config.toml
head_dim = 32
init_std_o = 0.0
optimizer = "adamw"
schedule = "cos"
seq_len = 512
Each number is 500 + 40 x the weight over the matrix's rms, rounded and kept within 0 to 999. Layers, rows and columns count from 0. Numbers have three digits each.

# layer 2 MLP gate, 192x64, rms 0.185, rows 104-175, columns 0-63
505477474478488439514514519501525477494481539512562540451508511438640616546492455481493559508558505535503434469496394473540447432522544485549477449457562477489487442457516542452523563503474503
555550525433491552584570516458482516505519447399509546525529503500464511570528457478533575451471505466565506453449496500519467440522522461516462474486528468522447487471537519505582516560477419
496515474480495520454496486521530521504529513422526556518465502513550495524464466466563598520526383518548452509424528500513491529493511433474541469608508496487528464499481546531459458535540532
544509454524544549487461487520491448468483496495508553448596488508456548553497456527494542488514468460544551506523445593501497443507567451454489441455620531574445478468566499532500466585488451
598530435507471476467536479500479536546546458526513545488551549483530517564521416495540529390511523478549476566427443514510505508521593494532487509513542546471491482527562468483472510501504506
579555499480525502546543445486545551518484487388535516508532523547559484511523402538573510432512492468541462484493515520463502504474497465559495397487541480454419465467504563484518544489522483
495480466477509515521533513471513427481547454491502576443571521537569540550493481488537510536448488466481510605463495457520460459586571475509547388558536498533526450592471458546581555503444455
522536447438514519476522494512483448549509482505508546563532595479534473475501430499577492426506493552542449598441451497559471490506533522505542479551510429493501491533513550479535545518449484
505468506453511457534504535465565501571512401485517467498459475512546494511537411537527550502518474491477547484511498518506449532544509474489461496492462523470431520490531487480533502526478492
480487465493447503438484505548520511539545488418498540531516506552531580532478478463547511465420494452473532504399577498519438452571540466479460490479483571512471439472475521530478503490479473
515479471535435546508417530565474564567541477476559475465511516517482471503561524446494514521453530558496481539422480531477556390526546443504491498509488480451533523514515489514530467481468463
501439536500459500511523507496560519527499493439579483505506510455548496496511488428573523513474539528542527489479467545468563421571572467469517491456500415548447533517544523447513497518471510
576506460458531406490499506516551482446583489423479530527592508434463572523524544471477554528565528488514460540544525432437431521502509467499534458465498493489498527462476390465499498531547507
473471458498489500464451552461538440451527451530462605488501472535498522573444461500498562465522495542484478489466526543489458406499516500489468519459569516523503481518433497496443509526511464
545497506448444517572546462498549543496521488432492516452499561510544517499523462480549488504498510486472436526489504550552496446521527468507563515511551491550509454633505524521540470472478489
562509520464468520572462449536546546481461509425523586474497524557523543485518472470523501487505561530526504540457521566494477420505559461473518542469564566531491434555464526470532520511528454
506538489437478519512495536542474463488502432491541501478512498467560446555551456441573510473503523569527479491505493524500470533511561482524482467476558454570474518560527535526529491521505553
492470542433503468474493470452496503527541424521472473527560492536505517523531501557508499464565488493575513499463472488491398537539488369478524455506579511442477489535526487520527556457482468
570483537444526483477513542516544539501450541467518545478532527447559597515532493519581520512614474541472418488465481502517429447582581487475482482469502532566489446511506502460439461508475469
481550439457511499529489465505485516424447569443545519551502464476533522523474476425512617485497485478551457490434492476429418471538523458392511495562485471452494419472527614487410501492500481
534521520459531453579436482483499488487571483455475498485515482484542469452487538466535561524526464469483548459422437480505422452543501531511496463582461487478413506528565482481469507521539462
526470435451523496447440499503515495535562468397540541526529516436513528554467503581504563474519451506509548555467401532536454556572577481507446454540523480506443479510493445529489515562464475
493424493454492451521469479456536568509452485469587533524496518418455584512445537547518555502513513488487486516534445536500506412461513500529465474462491509480511496529492405444509548514535450
490466512449417487451433517513490560559566471503546497530472492542494544590504551514527588562468504531429422522470460537485535492541561483471453403543547452478483479495434478561489489469468529
539521459515444547429547536492563536474516481481522546526549514495486503607504452523590542469483502584533470509416544549470514488499644470474451383504483517501475464501441506513466561543488461
579439471444510508559443507437502539542465443472507528489503538514570521523492485486483541504551487508562500552461472534438504442491587453514476506523491521469526488472553504423532630463473528
575507501536494509517579544447524576545486460418542475460512541567532519511473497572587504476527556460500561595445500506493497387535550517466494508491459550506486536488531453407524498532512477
508485443497493447456523441425540402456572466456461536407504488481526507509524456454596500560457522512481549475443485536522504467590577483450516458475541493547518439490507504518546489462487503
539460396560468477500480463537562527468582515452553529499512560460603514526456428486522522407515500452565512515496502521518497455531599473476483476443575517518467467550532536471462456533469538
532540433461403525456538455534518490453464496466499574487565580557529543476508442498600542490449474453537498588430428495441480464480498473502483468451541524502510489483474483509471500495468412
516461520469503523559474464446558580495530481485574507412511526524529523520490473529514523518451514517520524522425459550489523524446529534476585439518544470472483531427504481479499525475514501
571471438445461472491474513507532496499478425400512507541504543506510526525566494510501541507583509459549457487504489531500500486504479496506538491460624500493501463496477492552519583595506518
528501492503432487554462514562510472512567505465469505458482503477559475504499516492539563528496550552509471488399470501504481392531533458543474528443523525489403480545480457547519577496519514
489487515484473523479497482492517525542454490467516606562482599421585556618507483520519506473557489455483559504512459485445511546517511488553508472557479483502553517483469445529534517454473413
476493445495472494515496572481515601481469445491479558568439475529574458516422450474541551540536499529519492467485410475460575510537524518464469453535508470502532494481479524517514503511497423
473517526482511502434531553420493471461550475452476546545516489530460491552452493496506588503530575549493467479525477460489467529486523502536549450515546530496511476589447478496516421539479408
529505491499416503488472538490526548536526528468427530522495506412537481535479488447606475538520445594525473571456517527474537431488520482442476508536499459484481471498476461477457552565411513
570492491494441469540513526508511529468495461498577515553499544570472484425509542462517485500478549465545514596444413461479447467456508475476518410485540515542496458564580457470517502477519388
513465472464518487509441452527497514494557468545527504475507597480547547522519531477544524512469498614459490558466476532498398481550537534455491465516533515474504461519523556524513498452450488
489509498478472498463470476459539549445543471450615507505532521528517484541471523538553537445563469485503449512501392553497461588535488381555515407491476543509483499501478482501452436544491423
516525478522459554546467512502511485478496533474553485512536522531535525537583508465499519439470591532487491432488523484491554478533564469450499472523496498500461466480504555541472487526447492
451489409487542497507523526537492481454526524513512580479532529495537498551605521485590532427451479527494418504433436526412506492479599430439489461563500497487454486491467484531480466480435486
484526504510523502538468475445479492516556505467563518525497500526545527467520506514547519446445480515521549563475511484493525461535575466489498504555569442563461436491532446474482436516449545
603479497491545517510517503502497426509482548452494522454472500466475567493499471589484509481464490522553470543458439534489496548591572513493472473509580429538476518458484494438533491495477489
566420486521469547472501511493486568511550548434449507487590499465519515587447533502496588515494481507512524546528508514534514492437478500451547445538473479533474395509463488553475488581500463
477527491522498516552506418484568457420502534480432488470477509437461515518549475522505479357592528515531454523484458507455488491507463470487579465465500530492499501504566496425501512547522450
541545432559490512550514532535523455506549515451538618451583580527509571573459510494466549481444500468495508503440470559462463442636522500564478471527538500554501446524501532476549509518430460
472504486535539534483450491546532547476506483475505487507489487493495500504561507525600521488501532504473459599520523534427499448478486467535571496498602488481537518510516498478481453536442455
544509448458428519515514479472505449570466474470531576523498563563531579466477399463515568492527526506580534574507474507433456500548514476555542425540539537459551478436505430512423529552491447
538468489486437536534483482482476519540462506476498567512447508445510515513495501508535480560561491552444474510455454542520501489477547516462543571513484507432485523451493472411486503512453447
508577525540527601460435553505505478507519493472534481467546552521470483497471438540573523560533490458568501567455503518511511434549516465538558422518517434571537463540569551453590428520480500
531491466517502458483508526495556497505524525473520504543513510464491511480486518481615577536465445546514423503447456506512409489478487449527591519498490500514534510575489409502561481555474461
541550516502475556563475472522495492552484473462508487444548537504492519556522400507511523483543556432483515477452461537444522471529505523475487419479554445513470483432486523570515494556525499
515420486443461515585513552537494463483510548451481569445486552428540569556531379417579577480535466472476420467486472499460461477501552497482545506531516456545485474441504523503508530543433515
483484511489484502480511568510454462539521484491530511488467514487442559518470563489469566465501448583479515543488495534496452443544535424482435491482533550480522433577472555533479543482546522
537473448451442513502424531481556546496545500496443545514453490530541530611502452397538564480483462467464493497448539524515547499519462495473583483507524500545523468489545532520533473487413497
494477437518544437451514520487522441516498527580474486506496461469463526488518569535481488426511472455528431550486472526512473529473488467531490417520492535500548462484515509497451475504539519
507446478484490516538462385478495446496533504413506482414510532522546501509488455452467492493430551489486516580458489525522457471543581490475534421468509475577533436515469589543557578493466542
503468455488507485471515523571530408551536512495531465499523543493554479455512468439531578482515551573497542494519411466520482396499529500500540471550543514487472511472474450534429515573419442
497473487460512467484441479484547521523498448524555479500451495529530547455498521462583521489520500513489483425477500434478495465510506496475495450484476543450505495489547429470447520519452473
526497466509465462463523497507492527552476434477521552507579537522465538507484459502490588445487537503511588521491469526493553459444552421505486457469478576479488538497480470459480479548502473
523491499442570459512478578435450471434519486481499536400518499492479538477485522500539509516544496551510497490455521496546502466437567527516537438462475452514512420504470512505566553550493534
556462496465514518513491543485461495519477513398545492510536544424430514493510477524524528517497520496474497555455472443445462542508524434517453494599531525486499519455482470545540506527442479
483443489536526535526532454531443476438503531459515533487474541565488503465486477517483555501489535537505496524524490532507479435516530535432498507562536430548564457550472493551484567537517480
483480503455477516538457449531510563575498486448527467500468578511478530490551449466537520511503587578433452493479508494526477486462580483484532486511522539521429532508473504458551510544479458
498435518503510506433537523500479438475507467526509414474477447495522477525465478516543580483556471494510526610486507446592539525501493504525567399517525501591507469520528446496475526534495442
560506468529459545499527489509584456496493438485536570516511526522507492517516494572461487381502529575518510517483554484447473475567541480477535505481570478583463506516612513508494526566483494
527562448467484531548534530545560506574534466491544530506498537486439478533525486562448497460489565433483500533460456490506462503556562513537582434513545446499456487577456444517478514495513435
507557454494524526541448534442504529513511414466542530475469470489436482491494424535489559480562488514485462534433422555513544614524507523537489470505514448527459486471493474476485537554483543
518458473501443485547507497484521563562551484508508502471467479480520531489479461459519515525474530517544496494505480507539503466515503482543534535419589487518462483548457465479519528564494466
425412491598422581549469468543573457453543536484499520522482467524535491521475492507488529460498537463481482475459468448532467457485468531480491416499555457491436529551508513457540462539488470
421441428467497529489462498559558487492506470516546525565491448528618515564473471532502539466493498470503500534512478562383492530483532393441455475509528476464496532527489477510481555499426481
# layer 2 MLP up, 192x64, rms 0.182, rows 104-174, columns 0-63
519531484481553447503468498504490476428533532561504535497531521474650500545526400488517537521541379488549449465444508492521527520523499475546454465446484455514553438491524526475565478478545601
542527531489557408473472518512404525479449528530524524455432445411494484457523513546457483477559459527570496545463449509538494511540480502558459526445477494459535399479523514505496498449516536
488468504500484488446489457474411518447555527501527451463421480565443514508488502466488517519459532501422493537543490452561418525498491466447539508485524506527577473471458563632498486514464454
520580467575472531489430548527549527491522572528509515528487446529513507466418521359480482471494557464536492419443505477472528526508468489468439537467549444520456486463480561453428530417455541
491551465551519501420533551515531490562497491551485464559521484482482497545507437549540509376517478504579452517424464475558524480489561548524510521516442598496563562463514438452467493492497500
484506456384458458501485527496600503435499488540414525530565528529555532565562498434541505522476476524507507444443500525463457463489526479422452438510496559576494485470468518516483469533529479
525530473496444377529467511509487555520515497592480402525507481415504508448518479504509512516520433531537437496490469555493544601407500491483469526488443548466493507562446451424489524483504624
496509475533510409491571426476526536417482479547525475507483487498501515546533515512436480441515469535486495504444520560492541532463498516479474495476424520531547499456514531458518465495556556
494515469486506494446475507522452525480480518518492509473561533487487515491461530500472509518493477502534469553442486463506525449466551479520523482542528483516563441539477497544478494466521501
474479450495423528559513512518573481466502517507503534501564453471527515514443501477552506562456447495454526495502504471485467466518496483411475543510518561541482443482445402501498539485523448
470485488520512450440531514518493561493475444526563514520525515558531466535510511515431481497509504542460437434499457500505543504480514457485439470504533505453423520533565545437499442438458494
478559482486472497521502524526438514500502513514490471502447474476476481484501548479557503491586489522508475518530519546527517510418518517452497476473500530485627471501498520562473477546473527
469600517478546527444496507499491511532562463557445522508456505436475492496490403477484526524502527527484466476483523507465499553542530559564529456507520432564508565498448586458538473471501560
557500466485434487548495522539510488485495497503478488486534509526509546542505436379571445572477463457482539477468522515514511540547502564504454492498477452484492501513489466471499497516509578
546493525427449463556510459510553488506526544442484514461499533532506525519586500487592498509497510455490451517473548487555453462538484499509551516472514539529506492552518537508541499438485486
513484529430461476525486421489467493500487535507475554421499510534535549522542478464515492483520493526490546457472562491545422453572494454510521533415555562522484416546473522506525493461522437
511484514497538541463532487507559500536517536503453500528525544537534582567493484560508537526477496489494567503483485450412577488518532519417492509516434558495463516449463457509500482466487499
497554460485497525538441456459462575547577433483474485492540500510558469470461527483511504476497489494486550527496520498490504545504477528462534576517501515475474479555552459518492472482472595
522499469406479475417491454465537516476462477454532522511545428490508483501466502547514445453525550531533504449468544462562483486509483468528494452427476559555524487458479530471401414531435485
467614524418472491540480513476475529506454548518543550508499482490462532500541586520548562445522514485534423456396555468486500467436518473473481501466483482384544482482534563428506559480538462
448441497500497472397523479492477457518484482420484480496543514459537595493528461520458481461538547473533537572484501519507525541535513498500492498488538470552487444472520480484581520529503499
596405527530539521546552487491445433448438575498370510389597560540515545525517510558497520521564452440551538499545517476506613482476517451546506549536550529508539504523516489501572495457524455
477461462482513479549485481498492570549437492496564527562462490435516585446450517575494500532471541491484505500519450495531545413462522527517429501449475476477507470509467440464487555476528451
483525480457465454512503555502443445540526491534502546496505494541636532546576487501505555541418467410537481500558496521559558500505452488496422484504541548455490514495536533511570514527451550
565463506393479471437454379489414545548543508474443464523469477466540504475504551426492449541513516539493522527562458498510421542647534634492585555487503534511538489474557501447489399561548470
455564477567477500509506490550494467535519475482501548515490498496515467506426463465602515536411463527504478474472561526600525561498530562486421494488418476500444486532474459501543467507501518
423508515487530567480408458592450461418504491553466565552432491481523480529476522425451508469509526550500412454539488488445475528507466505465514511533525442487515474512562550578449534528527498
469479521526503496500428464527436517535486479582531454587483517494522436384479499484431488483506524534515425523558524469513464489469473503546598544515481509413485532531519461467409523558459563
449494580391478466552507511379404489592528454523486496498478471583406570451549529546423518582520619613486409518517467457468475530482477493499581498578438456491442492548516389425533631497547437
449478458451393445542602471501547572475564414431528533540587508539598499558493582431544520504406516463513553502539522468479527458523475440564490450464544604519555485581491435490416507506535534
564407484465487448500560510473443547521538472432524504538523493486507494524513472509463551546470551550481506483486451560525564520458543528538492462496512510477461525504470556514493599495465487
567576442503482512478441494505553468545519445451480479527507533492523485493542431567526492539460435499507471511478524511429533501470489495568494523405561545462505537459466505496537496546500538
570432471572498596464478506488565504502434499466538464528493500545478480532456482531502429505420550488517543556516535502497531502533517508498537510553500400538467488498477582506517467501460540
538457510533512623520474461516542427523418467527470548512536636499471475458529513576410469424540534513503580514548447471494493514460485471515522523496521533508486491538527536531501510496468490
507549464574464539475526451500503502452542511475521561471494511544520513473441522447487563491479508560486571534421520525473565530454505430498493545468448518440508511490455527494602442469489471
461484576607512480515536533513462454509476532556489573462493531478448502442523492556557519472449452514522479524489499455535463414428490497501503549472501520500501466528505528486567456481443443
575477513506538479482518474445494426570507511479519534505589556476523540480502507543470502498488470504456544467543495486528479521503563626568505497485525499510549512489441490480486465545496508
489492488505518517549478520450437536569556509487427411469492457439508556517484475443493493513502480497485562418497626475593510471559519515518529472466481529469595480460410513545434471536429529
559498510537475491460455524498521463500466535465446526477572472472459504579496509492518544494566508445468531497471551458486485512554478542504506506498500531522534463442480538506547461605507509
554535496505332572490483549462516545517508484389557515519544522515501457534511525447560507567463557483515473479513420533490455521463527447481609475435453520491487530461504525541493510485474461
510534501514460417498474463473476435527480480446461486528539497555452530486525513472548542470487520500497489463470531497540479500517473566520507447522519530453511508487483490476513413506441416
429498503558535502534573448462479555487412454590464520468503482558521507439567476504462440531533550515507519513520517539433568482516644503487483560477471446434582526495547481468448474565505522
505470541490488523452521566532450544526499456566547502500512503486504467542462467437449518500527498506523439464491454511469489520474534539510520514461443492468580555514425560570515554504474471
493508527524535522476484505510445537512476532498545524485525538469415508511521511457534511521552545462552488470505487470394492467493552525509479539493412595519555468497470497560482534421523493
514524564499518465486483473545494429510514509511545486550396555509478479463591482420529503479530480450490512593481478466460429461524507535526563469405529458424557526493488542490543524549455493
553537476501563542533462511472519448517516495492548537569471542512495446596500467531547507444487492553545477489533490561415424408515519493465528497530545492465494528469529522472443559477504429
413504515514516456580477480423506431441526488457583528507474561629551540600583564440510455544473571424390566479510534475512445509546505509507663517519516536538470532441529507524594571488423476
438452525499516524536448546551449557522525497511532464476466449544521478520504486476576482504471484549521464596518481538454529476432488483494548508453501473481518511498535490431536495490455486
474500514509458457552548552492415465564512578460486533531517563543502479389466400423531511516497501449591524520592391479452431436531491486520596467588528482490613486519516430570471509573414508
489524489543528419445488503527496568518537496475530493551568487461537510492528514445481505460448471473559545498511553485477494542526449496513518437455533471566485463522562500498506519538546557
435522508537438520540379627545489567500528498490490477557466450452492514561503562533550488500529489514516536533467561433511520365493493472489481439478492484464518477598532480415528477507496509
461463458465527458436540520497464550513486512476574485502522472482441496484432484568509563484476484570558447559472534474485488451510492392565504450572458463519527534547513454485529514517503500
463476496440447543492549438491536492570446487501506491494548455506491561519453468561493496476512478512500505471392534537521457559461498521513497481527527514442554499466495537495458485490482475
439496559483501478463464486438518517506442465529539446513371525534403467499546559595553482436418514494523520581535509519468448480481535443455521459441471550483517495533543474497491597491527516
450471512470556479471558500525468569441513529546549466531594497487531552488561511506493527439476486501550514549522461541526512494471525477418502477456433555507475443494534523476474519488499512
451482454534486487486485506550487541532507499550537494550500552454547452483527491501516471462495423547534459600586533532511541559441448544504475525476451557446464486513548463465544484519495502
493485599514519504461488542486462500520471530455495508512500511462484533498513500462495501592444456500462563481522552459486487504499474467575468570497465520499471501501451517520484451421482444
468507494503573390510464455451469462484496460511535489602488491471491488502546491486509485538533501538479525485582495463532510499476499510444537520604420491478472383541575469520533526580548543
522584555583544507506481464458470569453486489524484516487500560514492491481478466519514421474439515412442491539472524516446474536540489506465458547497448476513508493539522596506583486407507506
480537489526527517405510561486520514481503572514508510501521490528516477542471462522466466482433493495512464534550428561500498485493450494457538554523478511542482515466480488487501408454495519
528513538497507519514481490472504449416507526514544497496472469530530451485520537494473465497536566533576405481514513453501467486540495530515521519569530436532493425519550474510544511461510492
524526490488478461507483538460486539467541559512521543464527496513521530449483470500559515582534485582478504524417498459561510483402542505505526447463500466549524472523515493476558526490500486
545499501536471532541477524456458498515559515521503460442526523476481471547498479495459458469546519545515517536585518493532527521451480515532568554508559549454485463540498554485462547525470517
559537490509494458547521505505551559522546473510524538448504507443526476500490500563506499504489490541515511501430526472535533550504488479568519527395485522465435508522458543504542474452514553
520554460588515452432520519467518426443467473560495543486534451501511478530436553542473485443483429473538557516515492515499484520569466489550494509492489502451571488505509460475447460509514546
497583486548483536479477525545502496487481547511429544480509510508479521538583513541457510421473468510506436400490459446401427523571462543482488501593498556412502547513529581502442495447505532
472543488545534469499470512482451609491495588546501427500477464514504533524491509411547532563467494418465477484515470555496534507432459542449456509496459477388494473471464464433520508472528471
505563493497531469504484509500531446486491532485476455549469561468517548510522495486546480538465526506459393510504536496473497444470556655504516572490455554493564513467488545491512486542485482
512440527500518487508555514502464594493549523449567477546495518451462461511465535422539483410476454483467525530492513480555449533525498509558575452501453474526551470566469542442502428524466465
515545503506540460446487534507516479460487483458481475510550518462509508520487511567486500539512475463424478563484489541446543534466518506516449492517417501501543519457527487527467438454507532
445394505567439569489526466524549444459541582484516511493513498451539477512442479495458524509540518487489477474457452445535496522498452493473470406474537442555406541505484492494542483531519525
# layer 2 MLP down (transposed), 192x64, rms 0.171, rows 104-174, columns 0-63
504464529470516529585467504495507475432423464536441517497444460487521531449567554428486494454442534437510495503504473459493466534430464581522537480568530506515460514517551554567471560558466423
519566580488569510585447483554473544388537488508518473475507455458455472490482429478489515571484546566460447522486539466454477472504440591492494464430525510495514480492456515549491551621508519
473541413472438436457462489557490455477479498553499567541517502477567516560484486498549582433532457485402547570469426507505481452553498477524488539498493457513403516486440475480559507472529459
414418543553467455506489485560583510480558522513568512529494395530512405507475444532519579510537487486498396502465531515554524537527507535557481440460555490516572490504443506497501474500431587
488475539517495546539518494498481520548530524537480453453521428591516526455499442434416446524493450493472529477569551475500532454409511517455511576510558449504463552508536503499432412483473537
497458476516529511536478481483456514508499463511505405522514403603504536462519590429523516508518428592486440451512478459507541514476545438446471472506492461558467493536482470524485489567544515
546577530475545464516541544519497438485489468529546497449538496398480491472533524515526463476578519625535499490504502410545519401526478541525554503490516467473504491561454538518486508487531604
472452477532482460453459537494496560476449495521432480505547442481459505462512511507615524480495481450494485485581465485492497504570520557607540595504440490517525512548481540454511531514460497
503522460531435537544478493517558526459540546539508517497585504472545529493481468510485566506505521593529517542519532471493492520491527461505530494533501516557463462482489477550526492553503473
412469503504515487506392516471506521505538488484472536485525460592481515504492538448450517460458479538502579447446557525513517558486427537521461534539438545509514541441484578553474515464566491
459486509532500467587549466512421424484443478496493512462573483534495511540521567477555484513497442452526476511518485501489469501536538550579521534509481525514396492473480534500472534494563490
542476489485445453521437394557475507425497430532455529471499552541490526564506399472488536486513522517479548532477534470494418493501454486507497458490492549474486468528517540547494466557506458
523504478515456476505524473489585520501555457570443509508523444521478478545454443546492522539553470451435466546533488526493451557521520458470557474515438570412460475543515464550468535414485456
467439491520454475515510443538464481548507502495461528537539561483528496512575469452523501483490509480495494480496552581450441447494534509498394500578468491466534477492566510481484472464529472
464525578498506505496575497485420495544500470538480462557456490493498508455498566494505359494496504491468514465509494479526519487460486566516503487471468459509534523495516532479490488516495479
458533543524540488450523472431458534528514480464470478557488465510485530471508568486527488423501468539422492479451546537517555545498451628505482485470526524513546574525457553549504480503493511
546502489549521480549408525508483539476478493432516512440481573468507521531569498554504486557522552472521521547462476540469468454449483537469464529505522540494546501496545460556454576546437465
522468549525492521444465492499472473583559483588413433549504507477528484523470503494402420503525525535436539503529541579541523498537548499509549485489538461498475450559517503466503515549508481
477511489596550499592531452505529548520493527536525543557489546464471500484479543426479451564584455485495537445533442494492441496549471502522524486540514548441557482388467517440439524462505547
559432526446508549540465537596466539483424475535495488624549457593466521495428482503484489534472514536547462425502555435482480559480507499500427381476542433547502487472458509494513494485516494
528571450456493518545449427496528494508442522542468513479525547506528551499444421515523555546542475490506490494527520541491498486482504447484500544497542575531492538481489479572473455543462524
531503470471484577474483494474408454468503473525520480502481480530539463498531514537540525533495539493452591373494438535466387496450460526611540562507477577508494551503478497502501487476426432
437582494504539421503499540483478530511469469575510475541454425469518474444494503484514408519569539538496514461529468455509534521430529499490479545449489493581513466459502533477520539448510492
466444497408492505587520551521520476487498492510536543512495479593431492433485490441448492469554507477407464475500485574537419509509519557537539495488418521485461557472543517434452483419491474
534438498522449599453480468555589508444598437415433534429489503514472541572514568497489489454425555507549482535490556541535534549509543488510466535524559457482565399503513493593527534445533494
519456485518496569466525535490584538475619528461468551456562486475515506501529457553507494459475510520503493533433520505471479540497521534528530453552515420490481552502525539565454561525528407
565399464461520523486418425530461544457547495472490494447513537487491573563521533514549529514479507547546445582521536549478489538516476497469496478545527547453488478536546478540519493445440470
532498505488541474458550532443527554480471512447543512389503464471566526561518401509553528526508555439524480505497490496455501435463527517511532542486562531461498484514480489494516463578569459
502501542426427566583505579518452406523422497522505407491486403551558560466515598457490499472490476517420507540472470561497498419452508509591503557538515523585486515521482455522499545505526514
431450602458506441446499504447533515507398450531413528495503537519535583453558513519496492519503522517543565497571518508552553506490488401523399551471554506563485503501380583494429498480486450
550508473496491496469429471489481484475461458572506530462481497508462519440493515439501546507534556485471470569469460503494431517480456426465546547543478513519544509500445429478498515576433452
558464514473525534577539558593494492549461442519494401494487448508459494505483511525507504455504515571585519552536523500482462490505508469553456552493490478498442488544497535463514480488518539
468497424487488541508451465525516536489520466498526445542453502470456540574506558514469498490553596439466497556533544489456531547420612486506516582480473478486472527517474438523529568579494534
493501534450492453482518507508480515511434520490526525591517550557521456436427474526518410526559499508458516437537507483507468491511474547486463512483527522544521599473481461493578564436536547
491476465488495499539425467487491505478517541426419537566476552530547538544442475507488538538452464473577559494447482456539515457457523580472498542509521515505545485458501477457586534459421501
499428580493523474528517514534489539448495521475609453557461514519530525577497548525453544480567448462559453525455474472526498566526451593544470505463519482521552533500502512526522469483498530
471524477551482529531568580504407578493481479471560475464462489568483482535521527536557456525510569487524479479494406483534522438463463476458522470518488508485508440521506514542427531520544515
473545468511470532539509408356433469507524542480519572493564544502537413468508457546481440500469515507502426503519481525549522485544539510543461489452525445506467493453541559546476566496484445
484519482471524574513509501555549504464487511487572468531471533475473466499494559546478529543438477422597537388568530509464527487518534472508472454504541516553529479559512445476540522435577504
554551540516460450530545528458558501499542497518435485543476380504532462467525555454522510493486592451531460480571477549437504515525518500483580488475538542513480511489534492481463478471525572
493464526454483532471577456518462465499519499480521488454526470544513488514489541540522561465452443552508501563488537480514518498492503483474531477451576524504519501481472491504587542506597494
526517506545559479476427461511541437445558435435479509489541511512473503590509498475526436498475518437491517544559508591402410479491517579488442547488508431547406529500493388544534473548526459
587446491493459472517539481518539499498483467541516531431549564507551481574437474462503517483537518526467421454488513520490516526479516440427517439506457505448542519483506515523554458602508393
568474492511444495492501478474475502549491475500478479474537547483528520577509501514541598422517512492435480471475514525505508478561451461462564487506519485514470468441513468435485483588490447
548521457544480447573440501551478482457475483484549572480498520486491446575536492485531502538545535556519487459488493505534490492414617434512455499523485489514540513492535511500553475420470477
483528477566474527460471483598558525485502482514461512490503550407444440562482479526478505523507438501553489430551492478438557481486539524536444462494471485499561437523497550538545555549541493
486531459533449416504537450417428495580486539460393497549473553606453525453472561505498592442480421533429503425426481525418539556482543441474447574454487530549451525471548523493508568416454498
503519511503533542490507474578581503499513504502506449513444545504478478499497539514540501501489481417513436490526484475490501505530511569545499504480494510424504534492458526537500456535520557
517522498466490574501488501505484411511477508557493447514550452544469592436493467542429524517477478382532560549497504449505520571555469520544415450548527510477547521427412543518488474509539491
528478493509463543535478514508521472468490452475498500526503488472479520523480476507488595439534456534542487492451536489529509464529546443469494480504505481441504428524449447477528505472473458
570543472519491437459447510546541487499453451481512429539478491444381481546561483525541466496520533374507481478510519492469485587428482449488492502453453513505560473485465462462579490514474489
480500476545571487504562521507548482457551565525459503514496501455447417478451505520432413513505511454435527548566489519487504505408457501516514525460489533509499491402475472457492481448499520
491527464494485455513484514492433474504510566593512564518500502512470472482478542470556434523509495509447485460454459480468526492499476508519520496528408500532489546453534552462468467456477591
504553422468547520454502463518478515502576490464425432483500420496480546477504461446469534509573500551472459535407547474505489520527477566533485445506561561469485503501591486510465613463490631
511495534509495511568497496498494494503496537487484575449507521464480441460531502449511508453531547453532473499444497528464526524513454553471485399478459437467472566503557464569457401504477437
545490546561544534484556532461510449463428556473516541420478394460523437438587506418556494544530513519485528441524393495549437467568489539536518502498545541514530532531501518508532466568506510
491474483478496482561429445508518562476530452438533543503499538458509429509473485474582465467521496543534475491529495470507501453517550555518553510529532522560515470489508510492539527552470524
500439529506441550503552567432423546468501479498501516498536455537489460450572517431521472548582485511524445460544398513458482579498459570484528493472470514446479509472462476460440542499455395
500464448559486488486493470572507533481529443476474489481475541484526547522475482548499564450491503564496560539463531526463532577522482471437482485559488489467492524582526464531457564584446547
466490461518455519538530494469547503531533566515570467420573503500544496475455536505554518501523490469479496541479518548467502494522458493523517459574493530537489462538492475513447451495473514
557496464491531583507444447524541463522512480458553516433456566493475538507547497512434502582494465542532479491497503496502488488534466467482485389499500569443543487549542502503517466454454458
424495528511492471474498552469534432441475467440522414559509489474475426486568521487470466496466499446477490493530479521497504517576523552564446563548472557503502501476516491460460536471497484
486493500493519436536536451464486549543500506519479511437504441546523565564518460450490508503460572505473492537481527480556534516435510518512521502443540516409530537495515516586481514524481471
452525473489525523465427483503498492475471471541474491433479473499504540510520508504533550518484555529519478522509477564566514459497516407549520525481512455516529495520467546514479558515534512
534475435514481518534457508520554588453477521486498512509522519456526480489483475511535595464471516563525502559501526563467501478473561461514477455528510557515469458519465458548518534513502472
512481510527512451536545511526479468513467529530452521481467491525499510430475485469537529530514440539441532527410429478623464440462562474432453493474533453604488450527489489412509477472559517
562484499499534538593517455573530563481514460422516498454484474471451466569489428613449547487511489514521448518520550488491500524515457486478510470497534522532509498488495557496494553569492459
372461545451471506537495502475467489528581433495450474526539447574561483495460441508523499531521510547554550512557549490499489424471462528476480472496496471467441531474531503438454473505550446
494546454427510412535516426516493489434407486500513457449523544457500536478453479397626510489497470485464444487519543497495481477506501525555448524554488494551490462500502497495581500460482478
506470511528563505562472454528523431493476484476489508477500496465504509562512499452477512496500496516629493535397472521546438502475471451501498488503510478471503471530500506519465500527505510
507477503510523467430505562515464489537539588548514474549478465485440473509532524482534463500522547489452555506519471496479543489497552454460436530498499515505487496451430501473510405434492523